config = dict(
    d_model=128,
    activation='swiglu',
    norm='rmsnorm',
    rope_base=10000.0,
    init_std_down=0.0,
)
Each number is 500 + 40 x the weight over its row's rms, rounded and kept within 0 to 999. Layers, rows and columns count from 0. Numbers have three digits each. The size before them is the row's rms in percent of the matrix's.

# down: layer 7 MLP down (transposed), 320x128, rms 0.038, rows 212-246, columns 0-127
# gate: layer 7 MLP gate, 320x128, rms 0.106, rows 213-247, columns 0-127
# up: layer 7 MLP up, 320x128, rms 0.105, rows 213-247, columns 0-127
down212 093:506550516473459510575493517462535488566509493495499454553514523499488452495453508442436539406503514530534469444595530497515434531545524446530506527497505490522527442525547476534512440475567527466509468462460511445504515431562548457542539528525489512524442579465569447562574530434551519462486481453488487556431533537487459505475540464457435494461542521453486497435569440471524502478516
gate213 106:556460420552520518533537469565468456483565476510501479477478477491498453507480492510459566496409456535446444531461472472481495479461506486442531518522465519555451510476507493543449486513511481506498511572467455536497485566466541470506472612461499469431498499403522477489531490498586528528525418508463490454423473544499481452499592440551502508418594487535508523540517547495513517448513
up213 109:485494536476517438491510442488574528508525496433498512548487607536482500480484534509521425474503529594575506495497499453551472483533510473454483444506498538512484493458489533475516437460492445526529558385517508533453457510459483490490513410490606480456498501479507542564442583446543461529546507546443539498533491497513506513466478485553526506462502404438490468468479478545482499445426
down213 106:475479556564502489492529469481514565498486469512497541470565508479540485550489462450561474465498433490513464481446544562388482520474553546509476476519496512534532479505471548476558424529510528589469582519534479488459477537447500463489554488441514522526531447539476451461551547460524530518490500536539564442497524470488492475485490510548439487503530514371519537631522440482476486469526
gate214 117:609503429461485416503431517510536460466417541520446481490530487538464580475453535542513527480468478512468487505483464530593521531477386487524482510474605477500508475474492473489513480540548450524463505492573518425494490527532546384507493511520560565499471512484492538542507521498530495536475550507492510505473481508544543573453521500436501451482508556522490506523515509533465571443565
up214 108:511552482505492506517461568521411536455537518502484446436516476555461491483495524553543475535500493481563515543501524487482474440545470495552471447511478503555522473445479432431503523477504510500398441512499499420471551495512535479476526476503558510473529519498537540413550526475541498478442526569482589549434525502482427514542495476495468434565439582411446550447472526477489513494530
down214 108:530481463526541465520443501471390529525469505547495478529532548556504526478488490554457469457536503462531522504459589525490473544553470431521482554488486480459518616446473492493506547487402466472482480539533483528473440528452498429478543418518467493426485467437492480490514434459465478575459610538509528504522510503514533509442556476485565489430465455492537507548515486523539530510498
gate215 098:509513535505551513539559527480499493468422473527501478447537435455503550483500477495540568467466519473522524454586515543452400517405493429490455487483505469472510485485539547569569553465461491473459475448527486499516448450478494505515451498507462554491493482532448502522471451398454477548534461455473558527466572454477505493430504493555478533545472478496522416421490535563496502491574
up215 094:489518451444494479494495484454500489594536483489567466486536552518479530512523528424532509503558543572527540447447481591505502543485447580462577488458551512533456504557401511475458477497548465481551566470479561499484495479504440488499520524427546543483487531464509503534522535562536530512477545482530482464456476541551494490496508492397549464466504528487548539506482407449446569479469
down215 094:533550537554474566440438442491515602524462460492478504483502523514477542514503485481500549558559499503559509499508531531507563566499438562448559524457474446561472428502486468430426542501531492488463470490495508497457451504458484464515448534457494477483468498508551491559466465496522515511492543504582552446481457501510545532441458478431584448508544457494484501469397442490467506437556
gate216 088:477458603501543539512484549500500455496501497421546453513582589457469523376542509451468471468503468504493493578493505571436446479472472503504479506473452488522543525498487519508467466509545510520459495487447493504550503473526410444484514594552555475485500521464586538453418491516486486568509569535478505519468501476495470451532457518559454495546536520546507502437491526482429530527507
up216 115:524548496511448513482471473535495535473470505533483602468438481558553506506464521491494556440523538534503511444503471479528517540452500494474479456465495483612427442459514514428435525405416477475502430514558508533452499489477501609510509499468508536515490503539493517479574510487470445491535534490524535494520554493483507471482604420530514532500525450474559493574520547521585472486532
down216 101:526533498464503473512488476524483465501499496474482493424506438548547551396448484492429544481483457570547544465530459587511480531488513545488474421488442455601449535530440500545476490461466475445489521520524483609477514493460497546552510521501602565498412541553536478492492471531511492571579540492528523531530489483467543472498494506544482511531512559499509561540523497546550475482461
gate217 105:488467463409464495528488430431489444534500623492551502521457556525500587531434458540514502451515512529459465548486484534521588532538475425495486468477457500511519481533482497496501560501531505423478495516513443505468474495413481502546513567524511517471475439497495520393554547427558489532471476443490518589490503536539524532551501478481514553466496479523524506560536467528523553472542
up217 110:529514516477482501581458529468523470547535489470502451475512549531537526503469467508469507428458436485381509489539491487509466491528536552570561491528483505494584394432508470502507436499566501558517515497532503472483439476502518488522475492434494505500470522469461504519523632490467501513505578427532505488507569508439461521486487493528513437512500489504400466529536543480522463387489
down217 107:496518509577474527495482547461449585501511445563473502465496474507557528482439478630464471555509516521531444427518545531559468556505542474511469452483524469505461428493417489474506571463497520476431497554495463531500475526514481499563418516528539510464547546411532471528539568532558442487470498444534497503493547546435543502479524517470478484498488465491534475533465532539590531503525
gate218 102:453511497565557534508547459506527457531418568517556471534521467523537528424508487496512498546478550514505491483535488551499502495437461467508522581454557430607461529546548539583489519515481515463521397455529555457481545522550468453442520505495525439468543418484530501463512541542531510514477579462509538479566553554493542481504516494549451510509547474479485565570530520493468511474475
up218 110:490517521513559594485488423524451481523461519503481572474501614498469555479532456579523550519505516469452563490538445483485512556541449426526559564540499489555488467527526475506466513540587500449476480477497526477462542474491460461538543473483438473492534571439495552571536556522464477599477472502500525513501547465567513495471545485548447539435513468533475449535506491521500492438495
down218 092:470490537584505495564536469441506474481524563493493450454461525459411507501458505517520548502531483530495580484508511520483503493603470442560507542573512518452434494485553512495508510531475431546474530474511503453415500475469495442506518495459436500472527504450522570555539539462486475515403499424508491479495580426506525480517526492503438527456577462463484474571553492442487490422495
gate219 105:408569464460508547515473529509438504454492486505467466436524558486465544509430502467480548501431501512491543508548455518524483514427443531458492501488490512422576467488466527563474587490418496460528539486447531514544489510548478521508537533449512552518526461517530549446509547439547498470446515421482474483500483562506500446533575585499543480452470452545493525476523489474503409496573
up219 106:478527500432489465494491531466548532509417501507528513520379495573492526522479479508550453528538484517551524521471542522489415484419467501561399565550521504495488507444524478455571490527533540503497458478468467450510522553480497477484512488546465448470512496497457551460490568464440483553396475488491500557562444440503548520506485443456483512462532550493499521482534508566524599547499
down219 111:475507570463457472537506487453527530546466576508553483568520510477566619524511482509461494531508446517543452473477451516484489576518523496434523508570487461547568465399549495514559527457544573483521482495467514490473555467494491479471497559506472521471561518472452543534543527442492501554515490495460493519462483585484581530505479460506543486457472495476535518387488543557556555506481
gate220 110:488516407513473558511543500511493450476519432559585497481475458457465507509505525503599444476519476473545526521502496461474471616448531531521573547553457436529523453473508458514511478571472522476474490472549505454498550477501440504500452541546561458532513443587482454473486495443485449475502528464485504514470532602490453522467521542523538516482448465490470518466527403525430521495459
up220 106:506424519486476523519469463444484439511546497522451515462552509527549543484520483493570411429488491484482446567493480515516489500472502481510548471550482534561546529420538431489501476498497543444532533491491465503511507560440463534458599483535456525547534524483570494506483475517557410471480569516480507586469551556453482531506556511502588527412507507497460524549561577478466478516484
down220 105:566493456525564534563492455508495445540517505484493435458461499482490521471482520506508514461498496531482552514556422488519471527517460538488447522559562518434524452618559543479493504455551618524540527517534435513494524473493492468525526516514392397501514495556508497509529519457508472548542525513474509560457493538490480496496518517583558567500518510496400477475507483478432465473438
gate221 097:456573534493544586538484433501451494492516538492525555446501500517508512439530478513547561546513559450462506472556511546469509571491446419546571525504500496544500552417504518501501551575519530480529477491482535394512574531496467477519533512517506441469570497474544534494554482509537508482457547455523526498568550503516532480488467507456468529467550469454469459555523569572526510413452
up221 128:465508470426554434510528514485499544415594473483460488505535488510507478602511491530469473440493474500550483548496471520523490450527534600504498508492496577447521473514475455516499459456488502532510565500514488551495471561469521535505570454525471560558455530511455478491529498444501506436534495557434416577483440484551448543493530518539501450510493564543513499456497442465419451570518
down221 093:543493470476512448445527539433530535478455439508478440560459475517537487536504493549480455406484509500509492517513515454549507475468514589478490491460489540488522442488479497518479405474459489491515536513451508582539410522495507515502554609510494528531366498529534453576495511506511551554527492502472550539497431526568510522466583495526518507487476470548578530499491462480505427544512
gate222 109:477462510548549536572453452525483401539524460480520542428458474479491571505481423498512489504529481514552541498493502494473479560459503530476557474487490510542555506463471499510513481502480553494512542442508491457496534495460399422455491479395521502531485451490557532530498471503474475418561452505562498487526475526444549525523590547489528488457579515508412519503546423544444512553484
up222 104:444478480531460463520473496469499490549525465499493541519559491501535483493446556503457481525463498595520530519487512543429411519472565507491495489479476484457524531479533521526441482521534492546518457458537506599441469573450451449396500533461572523514461531533442467464445494511439378471443460518503536503502449510443470504498459525452520451444549561532453495436498506531474511443507
down222 105:491446399502521499582516458523486471512490491509479489483488498482526594400462559485520497526475493479474527459591493519559540498503495428450526520466533498506523415473489454491573514437501472507463582507462523491446504514468499479533535528491475533491649525521539445554451526458581440526503483520593565522508485480517448488452471527519529480463478498549492461473529451544501524479532
gate223 112:561549538472470472495549443466532520468387468502533490430553517514417557533479482528533478511463472438514531464428492467491448490534488497453538473578500550571481449519485504481485475483514450559463509401447530512509544509547501525506478548508540515490511496508542530500448506448504511618503532508471549517509480453498457460571567463529501477505491402446482463485522526435460416470486
up223 103:472435532499532480447511524443500552517518457507535486608532480447569465507562522527445518476520528515468526512576539528480486530520461480536419442581522495450509491520554527452423503511488525458545469510489526570531460465423473532517436464511448523452520520531423429505518499538574509484487509476544545480511468485497503503388475491450526563543561550559476475531460489522534571494464
down223 107:489512448482541457461477493519575491462522550512522516513494556464491464458531484463535460535463593429519559492493517550524584547480525496520429516445435512527521457482564581466479524468529537527387490452500486398488492463511507485507502520491470444489423548492490494421449511519465471593558491550521482471508571544560521537495468564525505472450560526540549495553502540493504456505506
gate224 110:450539507502510424514493507475499483532472496537471434450525521530464584521454547438579447491508489451571531596505539460504502526547444496494476515433492508464481509478534535503431482501498536522504519441511450454506545524480507483426540541557527546505537436436552553401459504485482554503524544495485502460536526560546522479460472435446537438436511441543505466496421459512529524562455
up224 096:508511542507442532446473485497470445464560517475446471523470459481483568444458490542486500432508426512546448515534563486462467493504498495481490508506495485473557541534494461485464523487502513437572452481519526519533565599511457454551494528538593470415433464502492501541544445493565419510421469421486500454446472494494461513514547461472458556499472551499527582455440449470505514512547
down224 101:473491529508512568444502508481501435583509483434633439541439524385537503469569526482522506502522555526555485457573524454551464466499432510514508485533515418498542493528587492483453495480419544509518492586453576539526536506579440512473483498433519510469469478450526502515457462515552515470488526546524513461527506493481517502503467438510482519456518517487516433489526506502468496548492
gate225 086:552526438535548521486555488489485490524520525486531510514549414499566496439489509483527530485498487528440448535444480462521566538510519463532497549505501519497447501506515552496516494485526475531546507512485428503501489481552530471549521514455551576533520455520509485468437481534459574533403550511512479428468565483509450479560400525430457430498426587514495532433474526526476504500382
up225 088:549491493541494483403521433480495455566445527451526504528513534609477502480496448473485496493498518528519534577485534518466530548491508510517500529528474559546534487485599555473486477539585490511518477444514493478496549515547483521566570479424539496502553494474565459483491459528455526483422604475537497458467501448550504437488464478529415496577482523480500506482493477513496607540532
down225 092:538384535476477558503495448510449558497543476533489612478515486456463518599506552543563492534545513450518580466467560461423494482504583594480494506484543474455541518516477479534500529512515530477483508508472515480500531494531535509575561445572494453511510483547515517542494466499465470458473453531481501587547495485486536553442472539478511447512436506535491443512477480434487472496565
gate226 096:487492525494592406521570469536527529495472477483484513467484449457546526546546514532488475539488480501514460427527511488535505441491428601505504510455497512539537416455522485506418532595452555574533551461540476498541504538469513499567414484541469480478454502464540479526520485543520472521453462481515499540447577500449522511501452511469553464485476435561480479581531495445537501557489
up226 087:519536506523472569510505504532504500493515542491529501399500518527520486431552463472474415475439433545571466544518444502558483491583507443479470520476512449527520489480495482516490587471496560582550534482460510516537539527463454477493555469546468480521515407514517549434514547494444454465555501503529447522493460550591505486539486570524529521545519509492503588524496471548478435416517
down226 092:536500527444511487503401505426421526514480495505511507474529491512498506558525526451455464458527479406492497470449547477461471512435455468498485446519452511506618454480511476563480529593489457454459505471493555466497417558592481561528474510466427553440514480531463475456469456447440520497515467535558570466496435466476463514503470484505448527558456524483497499540500504518467549502512
gate227 085:544527465520508545542444434536464523478460515506440504451535609467578550526444536563536428492525474418477498467474492504461486521547501561416435476478449539509531523517450526501528425498475499453526513461480442582512531517471452496464541571497476526506598488605489588500505488521481476482533534473466493512569479522474506537472538453499518494455570524487455479523526504453486492472541
up227 090:507473514582420542517460551499532543450403474518474570462518504494427523531463469560607491489492524526501522465538533463467504550473439543466478557491422516492565426550415525479444483511533562546487562515578560572525539502512479490466451512522489490515478488512478587482490455543465503546502451532599522487491533514491529532504531473508508544501527539462510550464472522450459498521517
down227 091:501495491479544506453460527530522502526597502539495447459478461501529508470497511478494485508497444543508567457467467521509489520529489503511524507580524486495453515535513434488561418505483433521428459449576544405554546540486524421442535556454507492453573492458512498495571562525503481420483430477496558516531554516467492473528512570483516470485585553534452468551527455492523442428522
gate228 102:514476504566561511512506510502553511463458506528539475515476515511481510517571537420502567482539557461571517458518512464445528477435513497454510471481499476516438588459563517539478461516521470533467457510527445611589562550421469473511486566431526460510548491387484550506520499430516403530558495492520539489535502536548545542528498487466494474538456482463546499496469526523532474504511
up228 099:398523448533417562496516525531531433456510472478531559463542498423463545565511523495556543477513528503480521549567486509490540465506489490523459517496468446542494530507535518510528522526504493504501493492517536564406456538500433484536432455461584534493544451507500499448534476528509482467495504568580456518464484421498463549481580517453529474574510488467489612546451483554536493473497
down228 102:475454499555467478462591391540522525433537552459480429468476475392513529565528574464597495531558533510505488501547540530520505503443448511469564519474510549515475466504488538500486578513500499476493454499490482515530499550468503505519476481502536464491548520542521476493489487518425513483482428439464489487513515499597576514557445519504499516484551502415588505483584469494504496529471
gate229 103:520569490531470530482441437574406475520474541463462446598510494510490403488448422484471552513480504555520529458427498495527511495541469507462546430511473453483532546450462497512493533460456481502467533454500500529478504545532471515472423493526583438569529486520489535487471451508549496531457454517521534498564527501518546480440549518436473482454505396573542498487476472564524507487506
up229 105:425520572544514527490463501476475499556463493557490521503472498543509428494479488524548495546445520420511504450494530465524454467531604516506528547562500537556525438548391534475516467495546552514488482497512480472510511539526539467513527510479426501540442488538412503533420574489511487533546485470480504461485440543476514410519455515468428485443476497414512432500546525532522432492458
down229 105:441534526497487492577539520540512515525459494465561514530433463505521569504489538491531580547448504508560494425509547536524463537462560538523492519508534450528574500528508492497575480467503500481575483520545430541545509453392451511499555533506505445443495504537499522517503520533548518454432427490497492525478455422457516431560554554491471548498519452413482510515548558510492458469558
gate230 099:513518463494459512528528560499549493486566506509551497474500534531466469483506400484467533452511498483505425483495538508476446507468547486557550501534467536404499474581475545458469507597510492494521553488483550507537539459512419515445486550523516465470502546576569539464468529520508436562545431548478495431551528460494508472497438504531497498484556534435472546507515525639470508521503
up230 097:515499526481482533453483529556515417503489470541457547511497525553621442496516513459513484556514449419573513534521454550501483545487521516538464514518472439506470571479518570449515538471521496508455527488440528505568487507482475465432533478482475368498513590523576558563470507532548494464511545518507517516470469536559527449532561447554443529437528512492475478462499522508533516539478
down230 100:480519541487482497607530472480515470537548471518504554531484585429522506523561509490520532493491494521498440531482456460503514515527496617483507450524532495525492469486507481455543552506520497528379514507551497493485478493532534445539524563503545521510500426461510509403536496524550511474489445535422416396505458504545585512492507433519495533562556499487545514513512571535471544459465
gate231 097:506520494551489374508510508449477444474474518545462462503494541511533494513476455527534506532486434529476549510429483497499495521565524468543517468590572481457458466457569528462481415508492516535529491433573502516530524489552500550481534473483545510455518447538457557505515558449505508494594500533511610479472433481504482476494479489504554525506509533535473434464426556442502588453500
up231 109:505501491486525493459463521525553535502454524459532521453476499479381524530468509499472473433488478535515524552567444472495498559459529487439524493486475406567497482410536562485478513495522578488462501463437506518497505457491449507524443491475487494493474441464495438499477443482502483426444609529516421518469559552548465565484540493515471390517440483521536480508565492548476459502523
down231 105:517511478468497447511561491516533518443495630527489530443474552462500513409493460454520539516429518517516466487520538531555428517507527543470489516487485498521466536448501513529495460463524558487474479431443541447435472508509542445542517492513396562575506485535536452540382525486528474482519487524559565470507565510478500491600542479477517474516547533452536514476492452544520506444484
gate232 106:457511469502541471581567537516422484530482464488468449486546490453411565460512486494543503555560511465471473456468468474506468551438535492484489434518430525467482490487562499513463523447444502564456513502452553455522530554501515524431500466491520489511528554464517400419563517539402464578464498471453499431541507551477494542500494529513476475469532471492538538577525468506507447541522
up232 108:523461563555435482425584503505489565465537540457553501438488490471543470515465482495512509557538455416467468580519584442460500501494520538463533492517553460538527471443508446395454522490452462539505540409550547529489514506521465470539483511454495488491527481513465487571523456492532515421489477480517478477528511475494528515493513582470477477557501526511375493441453491543494521498460
down232 108:478495585589540513424525534465534492520522496480561478479518456488527491498535529492510534516472482540443483529453495463532486400529490472537518471570562513476497537471443510464546516494485472511442542640509574543528479515533492516478553479576535568423452462537488499563507484548504520485508537541518486490528505527445561444450480481496491513532434469460475448503395431451516477529508
gate233 099:480554496499551510541563482506513499456491488460515475477558507462550461495550515526542486554499478453497482511444488483514551437460435531454511449529472518507487506472529527526512499530559397513470513515482521477565445487542545533534467436548492489424462511474479463519473469516554477461523487496486441579436471407412490472561466374468509511513510478421503606408468482493510506527499
up233 109:535473488456546442480467494473483527545518538494424430578502485528454466516472520520562529523404490390484482518459455551559442509492500510482497492476529439482448497479468550411513495485516520484507514453471451469550551512529507469439566530522467464504440501568500463562497486479578458501509535410448548426535484571490593447512452450461516512481493474478487494506543459517511433494493
down233 106:504513548520499441586467539534524411581502488563543577542463513523490475476481543568492468512525484481497565494479500531522536512466588553487455507452484481472523577457493500545546519514486466505462488534512511621587550544494460508508587580507534539544527526472542533493482459555544495561448517519488514467504519516484504446500500562472495441473480512553498481441452507518587518535440
gate234 091:507459506521461445530443556494463485475449443451578422501503467565441517530464505492492445471474493467512538438466500460574484434479475526459481501458498539533532488534466474449549468477496557492432472562433522460416482593581478480545506505480517493444496485603493591578501542511476563436475511515458495468516513499521505508558499495522500515513497522519546538547539507560460580526488
up234 093:501533505513475562517581488482532475564524484540426519457546490518520490453563553575470507513487425460545448540542494509453511585514514490508530430490583473423573480548501509491516502442576497482526470444568542530619503483521496547467570479529549488530525543484477418477499419506492541471512469449542483480474445496481468493477511500476470463441507511448508479454538534421489473497473
down234 096:555474504565525464428470488507439547495475527530481508454539550530520592508435496512426441448467491484521523452533542545508579440460453572562524530461591548518498490526466524559578488463441478500476404479487531519455455512501472468513446479510517458494413530472534569504524514516457425519485483468497493552511511518552571511519495472483442529551490481532436548504515448512546534537480
gate235 096:481515514472532523591512471498433534518456504490544515543481515495543581567510447491562517522535514514516466477478494478494417551438553489506478529463537406523505487472478446588489456459494503560472445499460558538467468482462550477469516555497522485500452536408525500527502488466570464433449528543494506496444590516560476510429506501507471522400446527524544510412566517482481490524483
up235 097:452436495472485529519516585437499511483548463413553486532519514511492470506496434487467386497510629491499514509466534488545445444514454491492521505509419465546477501484416555451516474539524599536516481520459514502538449554529467494459479479504510539460526491518477483514486514501542448514556514530523487540496548492511483451483483440503528535501502568498456516446436504519565556465378
down235 101:509457483495502517546485433468555488465523391427445491544559457443409497481521474498505505502491449458542483465508527525480471499469471444525559511524484547551479530442588459450564551489522452566521535401525503481439533488534578493493496468482522504510534516462508506510501481472455504466530459485416471530462518472524505588522512496580494521548538482531545463559496463464594544508441
gate236 091:438475559539490403401475555527453519480512455487513594508508534560478481460454492502563481540530460471465519489525563481532450531486523557545504529510514536546480465491489425494486445455517510501509520535441437476492534560520525448396561508523467562510484472520479533512568477554421522479532439524459515459470430486488569440511506558507457504533505496512502561508484512494566583464515
up236 092:467543534489516522480503533424477474424561508515504471594413480543500520535448459514502515469463486568429524512553523559478499508518555536491469466471518493555447534509424500487492510442532471473466556506520520571519461617481456463385469529525523553492525519474540522492496547494443516445537551482472470493504515420448509506476512443588450490477518498462479463511479517536415548477527
down236 093:492514441417509474514501526596498485506412448503513460461504538418465490439502588438504480485518528455489480509431494376553414550460514487498527502532489522496501507409573459514547505523490480512514448488491477421469474532489434481491514445481494494466458488478441480514531526536497494486497490476467461540555562476470509529520537500443536464495499462484489548588524476511599493527579
gate237 094:507505453513498474478475544472492420530529529513520494551457469512530539506475482462509542550441510498460575438481599510558443511504481542430478504476479473533523531519518572480487515528560544476483458515460434527525503512444524481550469521518491529409532411494499538469545517522524546447472496522556518584438472469447580415461524517463526518523520490469566481513455477402529513504397
up237 091:488518445474540510517519558567514545502495529496417503481498533494589516590487523492426552527512528454527504522482561533540433542464494504557512426480553518552458479475459539516454525433529495495528510541493511540525444524407471488494463428537505555402501473401501508525520464481551531452478442577456524544528435525500532483589511482479461499514484492562499506460458512563513496513445
down237 094:495475546521508511476507476476475446452521549481396467496485436506509480560465587444536507452554559512536498463496502471476440535495570576451455464530506515417446523481468559487521552572555535579537464482541478433525447487502527503562515477504500479432580478533555543517457545542538534498506472522536510521524553470451499530452444488494443541497513525449532483535502432453438534492438
gate238 108:475504441592495605522449438539439504510502554566510505503500464483538507426512459523566499529536487512474560466483522498503510597508461356542567495482481496603449559471465534496501581587490457511521501495491523467501550496489447466494537488472532474508538558453580518484527458507520529541479547490546535505573526544481506467474516498508466500447502496476448523513513504521558522502467
up238 114:490522524552489584557536476494499415551511547500504523532483437503514534515512502551563564499505568442416545423493516541463535487488474493544526511528503492594467581505529515515537503579471529516471486470471486393524570537486475459499496464494518477442521500512494507469552499562525508483470490506549583450512638564484563438544539533504534524510515466470439499515505511548519510518500
down238 097:432519484513521537470443411534527415526528540516497534489495471413486538518508586505528474478450535520458509479518529504405463458510548409579497538530470513597480510494525520487488578531554466486474479465532485486537522503496506492477530436551542477517580498493530530504505518467490476469461499494501518466465700502487514513526542545471500548476481529472495468531474514506526483541537
gate239 093:448476557504429541491508505564457400517482505481438464541445487482501519521560399473507471559548555479482499531471481498490478454468452493456403513514375465440442535474512527557485494541455456490490487550492426464532489447456537516463460540513570591474495499458524500451494463460448503502507444478477519479494539488457512483585489506482575516504511495543531490476419482477489516528462
up239 090:495516454531452497470544517547447515465502479483468517461521576487505496491457444460529471427511487516465481529530539524490477614485418458478480510574443504509452452534505413432471516432508516479461485520502520505457477460461443501452493497502535568550532503500475544529492467522527482479492505523497521429484403588430587457451491411477533524507508521492580460508444508464519468414467
down239 094:493448502508477463532479453480472513496500497594495480477564394372508537556490531515462484485586449496505546481485514507448496395519481482506510528551517495513513485452450502512534429506523562462513456545459463545588555505474523488561464507532498521481549510526510602504507494496490516521485524499495459466453386501556518496530506533507479533546520511565495564527435534504552464557557
gate240 104:501450572484523531517526445500528577433454486557449518540550582530470551464449510487562431515545510523543439561549507430520584498504532520481473421532458491475451458569544512572501541547528483561473487495492533524503572557517543416488559489505545485490489515563507464512511483451429506505468556437493518505530512500531527494453528513464521414488498497467447503515521549534499535549438
up240 100:503519552463411532497546493515504593477499458494512468548492518461451557467532506553466503460581510517420486541530440505520590538497433519582520484442534532495477498513531489511506458432493487539538511514520540553484492497458573595485556501491564526475466487543490567549525524556465522473439451498486477486515522527464576539523504501513470584549488458520443534537502526433445537471424
down240 100:509483526544551541529446520541491508518482572522531454540446504510541487488524544512416453503565564523497529498584529527445541541505491437441493536519390517522520455478561476540556461433468476529480515570610486513476429538503468464523436481583462491540451541518501533503540505466482504466583496505523544435494522502503529454444491482493505517448547487547449435500451466470548458527493
gate241 100:507513492528468503576481485510530461450471582484522484552499489424564553484465510436519523382462519537529547406500446464547453508452493567435496483497559456465530539477540597502497481529503480491452553433486447515477471472504547476550493504486545511485509537463420509542540533483480450482494470528499550523478541483466507517545469544419606502517492471552469526510508507571574468488483
up241 099:509531517564504569543462434501538503477476464445529421497532458504486484476504428517438531456505529483544485554501508517508504479471515464526467515479494569445490438532579555493480501491535469558508528519466534498537463454483459553558528489534586526556478492536545515513422473612414567524460519520540502559544542417504470559559488492533543556459571523539443530501552505483488517529541
down241 103:508551471482570477429563482523476526522494495535512501501435458526515499521504433494533511551481430484483553529463469467513465488502508457507504483522493592532507522595559483549492405591497410568507473534503500461561525508416480503489574501528464516557463472466497533500516538488415527487511513509523458447448515451510460507535487513518478476416491548476448511459474473493481505537642
gate242 078:448471487532567499516423500495492525521506561522488532496514538525543462445514534503579627554534451503504447515476523525519491566538550479520506466428463485515493474524527484506488550569420479513574529582553461488538533445439524533498470590498490516447536525480503493486527466496533472502531515471459515450547514441511509503547497412479417443511496507508408582504442509528500518448544
up242 089:455479459522532481549476538493500534580521479444455560498528495500510450511440538542534517499537487519553486486415507617455546470564527466493399429523460566466533535526480508498519513495460486430465545497504511420499467591418526488445458484525459514506513524434514504457516439522511501512474542507493487528533531488499399473520533501560450539462480481497491519421496502566511431449545
down242 075:503461480545542483459514463473549485473552392464547511538548548482436538587552500463486442450550539558456554436493546438511470493505470514492515511501518480493534487557552456492498460422497523442487472566468510543443489576547464534567484463464503518533482436504404543563462507525535515508494509504503430470397504442487550489451553514501503553477523510470560485480502488443531469520486
gate243 102:476514433493465507527516433505394473462454485474575479502543531492521545494463575511509455488475423494469554457448472516479494503546508442535519526528503453482502548462504516519520483502529531502504512452507537546539483539522426507483442456538564475448517487498533534531490457495539555500490442424513489442526491509423483489444505390457481389503499531466427476424443516549474568559448
up243 111:455498480539483512556435464534425452485475495586528504549537510550566489464475532561523492498502466545500582468436534467423520491491567469521566496521513526400514468545443511500540472596506497468486449482515444506547547491541532445512513461480523490502511553486506476463513491530531499476482453488496439511516502529396451526446482438417500429524454503504440448426487511534509514425469
down243 102:494444505533515456513494458530346487455472383512508439508501519461561460481501506510486484467480489487406517462436547565430469560507585528503540549563464477478498516542554487555515527535501520460508522523497462444529530520533488460517486381501519492494502508465506485488468392459508525467526488513455504529451474518500445479484505455485510476465511473551451486473549579529540514484557
gate244 103:495479563500502515550467518530509486535424507516486555477485536524510540433474486480431526503483463594490549558459529490526535525510433448518488421468486497460543538512548497512527506501523540503385503562492492480536484553486452511458549508450522445459528539523454529588539510457484476511456468580483533517522486424488528517474427457583455440528492459464493497582565443469527439474563
up244 103:601450407510540454480487539537538506507487458439520528483455574456499496512489483503520549455471467481447469584512495528472556507520471489535538542511530544544581457505445476557557464511514549478516410452481474475496477457522430486505526529475515439449488528496415475457547493510585576479495513482579503526440523465476556524468466549487510503553454499508478424489441477580518465493491
down244 109:553518484453571552583516524498536470461552466459583558506512417490548502608478517518515477423543490544541440469501477539463507481512526454550562495509538496504504460585537482535490524444523500467487391524457444492486423431504420489501455487533453452463511477496506514496509465483560510581502545484483511485457507536510547453441516513517513506492505511564427514454421513524466505496535
gate245 092:533532565518535499507527584506444544580546473503520488507493445477519501500556487542475542367525527491517465495523415447505505466570534563545459465472485516509474519565502544523450528524527560523469420467464479424472499520533537481517591603514492482438553515460499514549540505524477455509498495543563537500478530528464441419573498491559516510494487495465480512469516487516553476523566
up245 095:543501520404465498477454543453543472571486442517550453584491399468476451586495504523515534471515477508401522502528458499444493475545508517522493503525506520454510458484534491540560576534465550504409468463436533530511477444490551495467545532456467519501517551504405542515480541526481483462459515561555557510564497486522513472526466467464523442550526518570485480518509479539583514504461
down245 091:498467508436468463554511452549530472541463485469497483538553533474530493494545431573425468503449522487571445457479478439517460497540581535572485526486521390483476435476494476529533463468494468456485473512505463530466510502481496502522542483463474467483573549475509512494425434510513483469390440511435529538489465494475451524446581531432423522562469490475517515543479450506446466526522
gate246 110:483520544571480512518566537469503531465459433433540461461564553611493432499485481567479478486461484537491440524550473434501538512459491485518493497468400490443559572511540464458506555481441468514423425505467502498498473514492521464503511555531503444463527524475514503466509559536518465466440535528453518513377495491553515462508527483516508506505471539537547532607523460503510506506545
up246 097:486468493523532453497532475522491538557565517495536439487543474497516468496549495446561490534509528487494504481517512538428491471548476431488447445511482550504517488494526555501519508556506580424498473534448485523526468496462394479501519525513454481569431556441436502528417513550476499574481421488438491502464487480528473463511470509519448604509584459535548511524481506570404430516501
down246 102:517355472490480563508518497526508495562536469514495524465548584462566500474542497493472501531505530548456462471517548466457485466453462571514478508504463552554474486577545538475560551483506429516512522474534569493490463488562544487526433496465512506565539486528525509451571534482433537479509495498569501522560558595536485530503514531591524495478495575506565499509551516449516457510513
gate247 100:495482562457543547565526583531571503543500507487467433517490491439484578465486538543519583466530527549542468508472469590557482515507465436513570482546573493502560573539473569487519461434528545519496487492549492505549509461439426445486516518470505477458498553542423469504574552493492503519512467494471467474522496482527507489529576566542515506555503529475483504526526465475517555559569
up247 102:491548487490541483513456546471510538469496461443454552464587554489545558413418490475535506468490500561570537486444473519521495530499524441415558475435552455450539548479508602452446517502528523537509482492487489481513437507434480488420532458519517464479518496531401493552543513537520569515485490499480538488508527434478574475505524503469494511501497511419495523465469499473466582560527